Part of a small language model's weights.
Size: 8 layers, width 192, 6.71M parameters.
Each number is 128 + 32 x the weight over its row's rms, rounded and kept within 0 to 255. Layers, rows and columns count from 0. Numbers have three digits each. The size before them is the row's rms in percent of the matrix's.

# layer 5 MLP down, 192x768, rms 0.137, rows 0-131, columns 144-191
098:112146110132103179121149185077102157103079112150095108100090142098139079139137131128120096145134112166121147095128094098099146145149102132097138
103:072095167035170157151139096109124139140108217124127073150080135159169134113118113131146116128114225079143119146170133171157138115135141126181086
109:048156118123120162097155099155152155097132230157150151114109111086144151105100145151142133153193153217155118131119033145138136126114125140118123
097:128095166133168117082108118090086146159134092159143110131139093029135107098072128203129178120072070120077105138102207120130208131151137121149115
097:141104098094194175099157127113184171107152188098140049108202083097153107115146121109084142116112166141139178124093135092097122151065076155119187
092:172131111140131144138131130189073119140162080085125157189107169127137117140069154098133081114092171123148139103182106129083148165132118164173104
109:139150142098103182130148136173089141109130142178153143113092157131118134148128130143187114104112202188034110134149106133110153143081140130108190
111:130103108144148133127113152118139116165118149140118119103136153138136101088152149125139102153193113127161179106129131089148153140110155073124179
101:143146101176169093139156094138088141142130123160130124143081093094173114154075131154138089144124165165123103132112106137132172124136144182126143
091:153192192122113135128195082130111146143133143104095127149130142110149098159154137172125107125083141087147107187095104128109079123124126217133112
098:085147124135125098147108151132114155118136133111115166131110156174143132146149084108138130091164098101160146119146206134139112116130170183145136
099:163138058082148136152239099187101122126134163092131136164072129136189129075119156133158111129105149170143133118136055149171100124109074094146173
098:093211104078105141093160135186124193172152106180122104092167170074151173130113153133195175138136115164113109098092164164171160115144159159156080
105:123153169155159143163107105113165143109206191180132084124092096097136150091187122131096130121121109116120175172126148150153137120085121146147158
101:132097138047095209153126126090185133126099110082127148107161143127100142060071114168112115076195151107106167091158073142149152116111107061112142
099:176154139161081117127130084068156144160127105126136137008111198128077104124050132116094108062148145178136128067150057056110140099118103140131112
096:157103090089158098136117115103157155146192117169142128126115142120112226140139129189147171121078093133141130161146188064140157133125122144136149
097:130092119095122072159135110149124151134168170169105116100132122147175148171134144143089141137107128092112169179141159111141145133196120122134101
103:083089136130156116099136140146138115108090075142099097094124062135137152152135110122103129133127096104147126116130098181116174111147150111117112
113:127158138176168109184129088159142116182108118009167111111127133120143136163155108136152154095128098119146076138167143162096134133081177112087125
099:130048067135104144104111106131121134146114154100167098117098124093071131138106154158189133188117063136136108123127110097179133083118154130184144
096:051131061150091121154185162119153149090189139131192144160152176136080127118150188195072122180164198105123100087138066127163131118154083204139101
110:183170126119062121117131116089123109115138130107139131070140196099171099164094133098096144090104156156034100117125103163146162120100135093135135
098:101222114149158058105180104111149089129134094122142104107140167161194122082092051118146094094145158094059104114099163154105103071111066190148135
098:201109165146163029175167213088191131150136079161108120099134149131147107178182193133139194096101175127103165081121145094148125143094144156136207
102:178055152168154059147135163146174120177116088146136159140127132072100100109099126122164103113160119109130114119140129172102122124092174130119097
101:095117096169064119098146141086112177119171127087122118146171145091145119131128170170106103094172156163130139092158154173173062097147092048116121
099:125116080147156139148166153116140140088115188148133134129099085115127163151140099091101148141088163178141085074117182157120130115188102132172136
093:110127154104085076156184137106092119163067132167065164117156123138082065118130128200196143104125164075086088164172108103143108097126137128098146
093:131139155114169081153139148117122073163208148136171072154119056165145115112164096117106154084138066141107135191100125107109171115144091064133167
095:158134184120168138140112137096132134185078101138165128128108096123100144187179121070105125150139115132161122118094142180108136103150116159132103
101:156064184159099140113143116141118179131115124121130070146124125128126089122094172143068132052145112115117123200117130140135116112101148130101124
094:123082100135156139136139091141090125140150189133119163181120163120174116086140117108104118189128131072107135071131058113160107142126155127144133
094:123097045126150137095129166125147125118165135119112220090167179148126069131090135148136126180123165144151127080115127143179109128144092074101121
157:130129086147120092076120133089110136102129126164155087169094133146120127135110152073156079132133099112097157105143097078149138098193143105103135
092:146127115137131114178167130136162143088093133162144132067125116096172145117131151086157133073125142146064108075184196167131165116150149153073114
106:141086144140134145105157088197077108132132080106082121137103156170118154119113110212217128137134145101186103156197131133165081147123115115111092
098:067127129140161103163108134140105122087150114133115153119117158132087156189203154155145133166111113145116141146153185143134146130151163110136130
098:101117137086135106104191173134112158109145152083130102160086120110148111096156121079052108161090115124141130107122151099159156103127102091094128
103:125066053132152196104086198052125106148106080156061146081138114096082215123077094118153138110074196081167158106101156148085157154152138172095159
099:166110124125087103092142102125172093169144089091135091113162133146115166153187092153149145108156154107034133127150120182135062155046136103131094
098:174095150083099172134129118177134090126105166160185055161124132106096158134098149120130165148119145130156106153159091165102120107112164148131176
094:112104129147127142131158148148139092129124139156123072122145112108094089152172172134155153116126125180117089136167084119123111184133109206140069
093:078115083136168136134175095199151154102140116146184140152146098118140079145117111088149094137137100120074046144110187190204133081128146179117096
097:157180105131106078119062126112125139115149075095115112081174103070131102139121113065130121165170125122064143096131152124152121155139061124172147
098:080124086152106118164185087135134108123141075106132123066137127127119126136099131111152087126126133088132080143116133114111116082218122126080131
101:045184100117076090167144073161183165086179135106134093158133115142121130125081125147159102063206159132097086112145128052108148124104108043123115
100:127189142142145129162131107174138108112148172085115152114193112157151074146158081128120148103154127155115162095153126128096187104127158094130125
100:158171074147105144127164127128141118123137166165150182143102155123143108125112141127115100089151126163149091139151114171202123139148124061146103
101:156072098159164113066167134141161183169139097111118134102170133182069172149157166097105120145095144123127128134087142167132125129104136129139107
098:188100089161115094160160177185070115137087107126058167127128175118178114123066086140127143191153139130142138152065124043113150136075121080141074
095:132115180080021141121085109158141069089083114117108150119160144149132132113142079178156174190121052119169108135093200143154133130115088112098125
104:142141137103132082133178105186107136127150163178159149139096170101114133177108131139068112098111127158117138187165106074094146182107177156095073
096:127165143140139156112160146112088149166100113161120177199106108139059182124122126097113124127171124133162121147105163115128153119112184139207143
106:104151187088123093100069132103132139145147129153073159147159126062104143084162128086154121143141111130107151120071110082120105108128083104065105
101:185098152083086154126122042229101081120107142074103147168123120165108120119160121136102141165152124145134115138098136120132107096110132152120102
110:100129152127157097134122182162178084131079147170133133093096114154144122106146114105150162095139158140111118165117097099117151111144113155137134
100:124162134065136138125174175123139115090110187113117109121070121120156180136161199125156104122102176145152097124169118166135125130126125153158145
108:079156099153145166136176156029158109098175162090091151180118122147090128150114151128150149122135109096122078139113118139128139124097131101149128
093:136099161173151105124171150147100114161103072051151107119094182097114208088089178121142128142161111142096108202114110120104087151150163156092159
093:185171146114131192124217122125117129108101117129107149156189124107092138163129088188136135155101210105120074139119144089117199124062105139132135
091:122115189166106108145101143129128146140126120169081142114124128072110151089124130095126117084147112146135180136150131156082133153111055161121111
100:101173125137104082154094124180173105114124117228104182144165171092080124152126132136127130108134179164119128131185156110097134085128054183157161
098:134114111123110175149120103107141127135103165131147121117178140117120138090124142099120141108096151170127124133139163134102143081121118052183147
108:150159169155115170178105182105165128169122144145159126056095150120147089149153177152154132153147127100174141102137053146183131085061093134136114
095:147126113094131148131109136140152109128129172183124133179151049109126089103076116201168108216189087058118106085122081113100117154158130134123079
099:199163136184115141151168167139147135100120185136111090170154098137089108138131190145121135136093124114148074197159116186081127164127107120088172
095:167105127191143083131163128166139141101165117146150094105110134055108136120063092118151130076164122177109128164191183153085184126154124175108169
099:123162105130156152135117087076148136123107116169124089120144096157164062084158172142090107128166156069171167195149159160115151063153125177138165
093:155175089089106140141086130156165082131116136098156152172196142094133126166129120170148126176129113150166126112138157099139101142130115115157080
107:106137091117144131138089117129113087157090104108081149116082106126147137164121119130122154100158144207120092144119099035117138135110110138146179
102:136156122126097111092147089097081138128128130132164119156128169171142145063117153158121137106086136121155127105148123156096135176117141120111127
101:181077142154118107137122133099158168099129124118132108175121189213124147107158155170142129103117113139063110144167063073133129111142159099128104
099:090174134123087098151125065037080155095055138107168057112102096166137166126090093158151110160108084080135090128164110106127183114095129141131072
099:113147140134142177118138104132139136125062112104127138118087144103084131106124128188100150100120137117078145107085096119170126109096126107114105
094:113131094120096122133165177132169153153170090162115101141148116101112098071148195192094117138142033136139145142147058128100141149138150116097130
094:065100114119150085140095120081149126155157182156102115103123133142143110183162146080143106115105161119035110152099148129095080119100172152176152
103:139066140167177148147109195095178151134105057081124134136162122120103168140089105084151130131112098106139136169154162099138129130175086123098112
092:113190138133140094134124101153174141110048129155136112173107117165111109094183092106162150105093080187157120166148143159096142151052103111115152
097:131173103112105093186104150144114163133118027079142116120161224112065081136110142133114129128096076155142104170113094102162082153103058124136096
095:114114149110175160161114196127195121131079181133111140157147083119110106115119116125154119138050133105170109102121041116123144102127175137155128
104:113155131104106130115067160106158145104091121055148184117169075177126137077158160171105117185118105120107149134155114129104127144141127125148145
095:112095126127112133108114115074118152089117160109145057151158101090142141096127112079201172126053160123154106114144131166116077107112182112126142
103:135151110130169112067124111051143050126129068160125109072166114076089109160112157164121179088153095132116169106176141073068124143175193160130148
090:123119084127133132172113129077132091126114087130110132130137119150188148100139153190067130104104126123131147130113188100152124163128134191139113
097:159121130074149074119078090113134177075129155109130150193083137132125154119127168095080133075105151106104125120142102113093099101156126139156138
108:142121129104097156162169113148075167168152137165127048143096107168120176123109135169138104184160123154141120091115153101164116144156105131088130
097:117113159134136101139107085125108164116067132120128130147096100103162141170145092082115132121132094180180077166110154125142154140077105116115085
104:242118141135167143184134149107130159128126051209107106072144111103133092109107130181146120166147079131113135110088168144117120187117182101132087
097:113091152169115109121108094209159084154110101099130153124152192114067035088081133145189118143149086108108144123108086166153150165135157130111112
100:121111145094057170168060179124124162120102143120091118161102166090099136173099198105143152127065175106096174127131112133169127176109146089160164
097:104071156168160119114121124126120096113111068148119120161130050125144128106104107069126103107225088101075131092173124157096156159140094116165154
098:149177067113118199095125137123082119104159162093093066171104088105173181081127148109113101106125092101114051144132173152106117138207133158115121
100:140104115097101112128111086135141148148139142113131144127123123118115112150122107112163104121124114161108160046134147095131115170081062125143104
098:141125168135110097164085122117122142129145115062133175071103068089141195140126112102096158113151150124144109139142071138108125241116116116115088
115:123148113090109161087146122185092160080087103092125081133137139107174133188094127162126105174162108179169114097091095120158150121108109154082072
097:164084123159136116136127098106085168093079179157081121091152116134184118173134150141138113073113143170149164064111114127115137125110085148081124
098:138102148121150152118146094126121141125144090152071194110133073143080118148148139164133228141128149119118115101124110115084114111135124089135119
102:120106098173159157142079131097172094147161151121167120114127130121113133135108156132096100057135118108080096143101150152139077132147157140129097
101:187099141095153139176121079134212125100127129117100119141166118088105114142112096127102131112131167114116146160094154103138096123102062107173096
097:108135095125123142067207108161119057143112100127127173156142189126129098184151118193171121134112131133179088091110128142094138142157109192126072
098:158115122121108117125101123108091127093209165105066132154105141134153130149079153092129145120158106139119128197138159173160098132090157189168126
094:110105132084145136157142113071135087134116152063099111147143111041082050149120095188151164191134150117187113106173111147097095145099146099119128
104:125165120141182138110110205101102101159157142156169093142126152118207150198166101108124058149104109143137167159077134168136124128149220097134082
097:110158128156114128113132137132159159157226182067136132133133087111098135104120162170098112154085131079064148129116128137158138093213121128118119
099:125069160124135176147084103142124134144145136179141096143100125137108110062103130034126145169107126104173179170107176160116118099107123089069115
106:092187148149155166215080168076163094152128130151075188106104147163061125112164119026145071159118094115141173144131167094160107100203122197099160
110:186101134171139150149096113143122118093094105126118136104110075136081110123077051062132176154134160103192110120136106116061127136140184162102125
098:102109087130109173132096108040125104117120143092083136111102115091149125154041103127162186122161140088145191138088143116089139153116152115137096
099:147134066161153148106142126094125086138104115116170135082084191107156151153120112164105148137156148131122074099112159118136162131115134112204137
096:158124123184136065147161148136138132150197132100106139144072152157116111185142179114136089121147135115031129081104110113128122126067125142068140
095:136117170116099147158098173133139124110166134138130120132131145203079128133143106128099137139088086089123171111119113107147106116116147165126146
104:124175136097109179124148146195180147143113133141172160080165121135113082116139151118121158090149170211217097134163154141109172146094104110136136
096:087105192104048094165078159138111148134144072099104091110142134150089096120131129125140105065122126079187180126118125144084091078148116116112144
098:170152156104204159152107123113146138098126108120150134140153104187131142113165103134122123145140134146094091102116138139089114126109134192122122
095:128187094156071050078118090147115111116073110082145109131149138134060035141091076156112142061166111184115143131069190147141109147116113109100147
088:120056089120129086160117129109092104182097068130125099049153140137155111110105144092058160102106154141128131105119089144097145174129113127167176
101:191121089178159070148092102095099168112147099145163192145149130123148089107136075113143117132117119081100104130159056159133131165165145187145131
099:083116169119153136126079126164099101161096175184095185170099094079160128153182097139097121067066156115135119173121200061106115150117175146080128
100:102156081109082089156087111049120148148158174073127150150131126099159144072136116160055174112106150133151057058134112114127106123090088132128094
096:114119086170138124132138141144120137129128203142130085149132131104125114167147074163114142137175211118105064109110092141150159117159115165113100
098:128133091081100130141125111165140168130172158148124083092093097108175117137139132181153089107140092112159129159139151141112139165124107103106069
099:076185159165150111171148086127139132112154152154099125108111179196168067142123151122113141149154097174173181160086139102125134107135163115105088
097:127112143103085161127142100158112083151131109122136120117099101141161100159132145096149124096156117121151136140143126119123119162141126155143071
098:169077182129141146137156097117132125163147091135112174125106137152153110114118097037122176136129146107192058167151093132133143178103087113117114
092:106119218099144112104098142139106114098117112200111078129147144169118107048097198092142107097109135110166105192135145095144131116145078101112140
097:139223151066146131123150110169149140112125134137080083133132103150099137149196132220152130129137136073203144123114066124110102149126104123172212
092:117148158102099098100134130111103154107119157160098169060168137143158119149132103143187088137123130085115172130202125134171105147144144085160137
102:118122109139121092104125114105121107121150179096125113127107117118108146136142122171157091121081150152109127127112104172097140125124131044123109
104:126171127142184113129112121103136100098102137142133122127090088119141137083134129107104114138112160154185014133115109175152092170115106121101141
093:147126108118120135048104138124148074145120100091179064127171115162139118134111218126113140109149136100121138085125168149146126104129206102183087
103:108166112114099127103144156103106159096151082058135094100109143121189145108158091140132132081120133201134147144104109226139097095130100170109133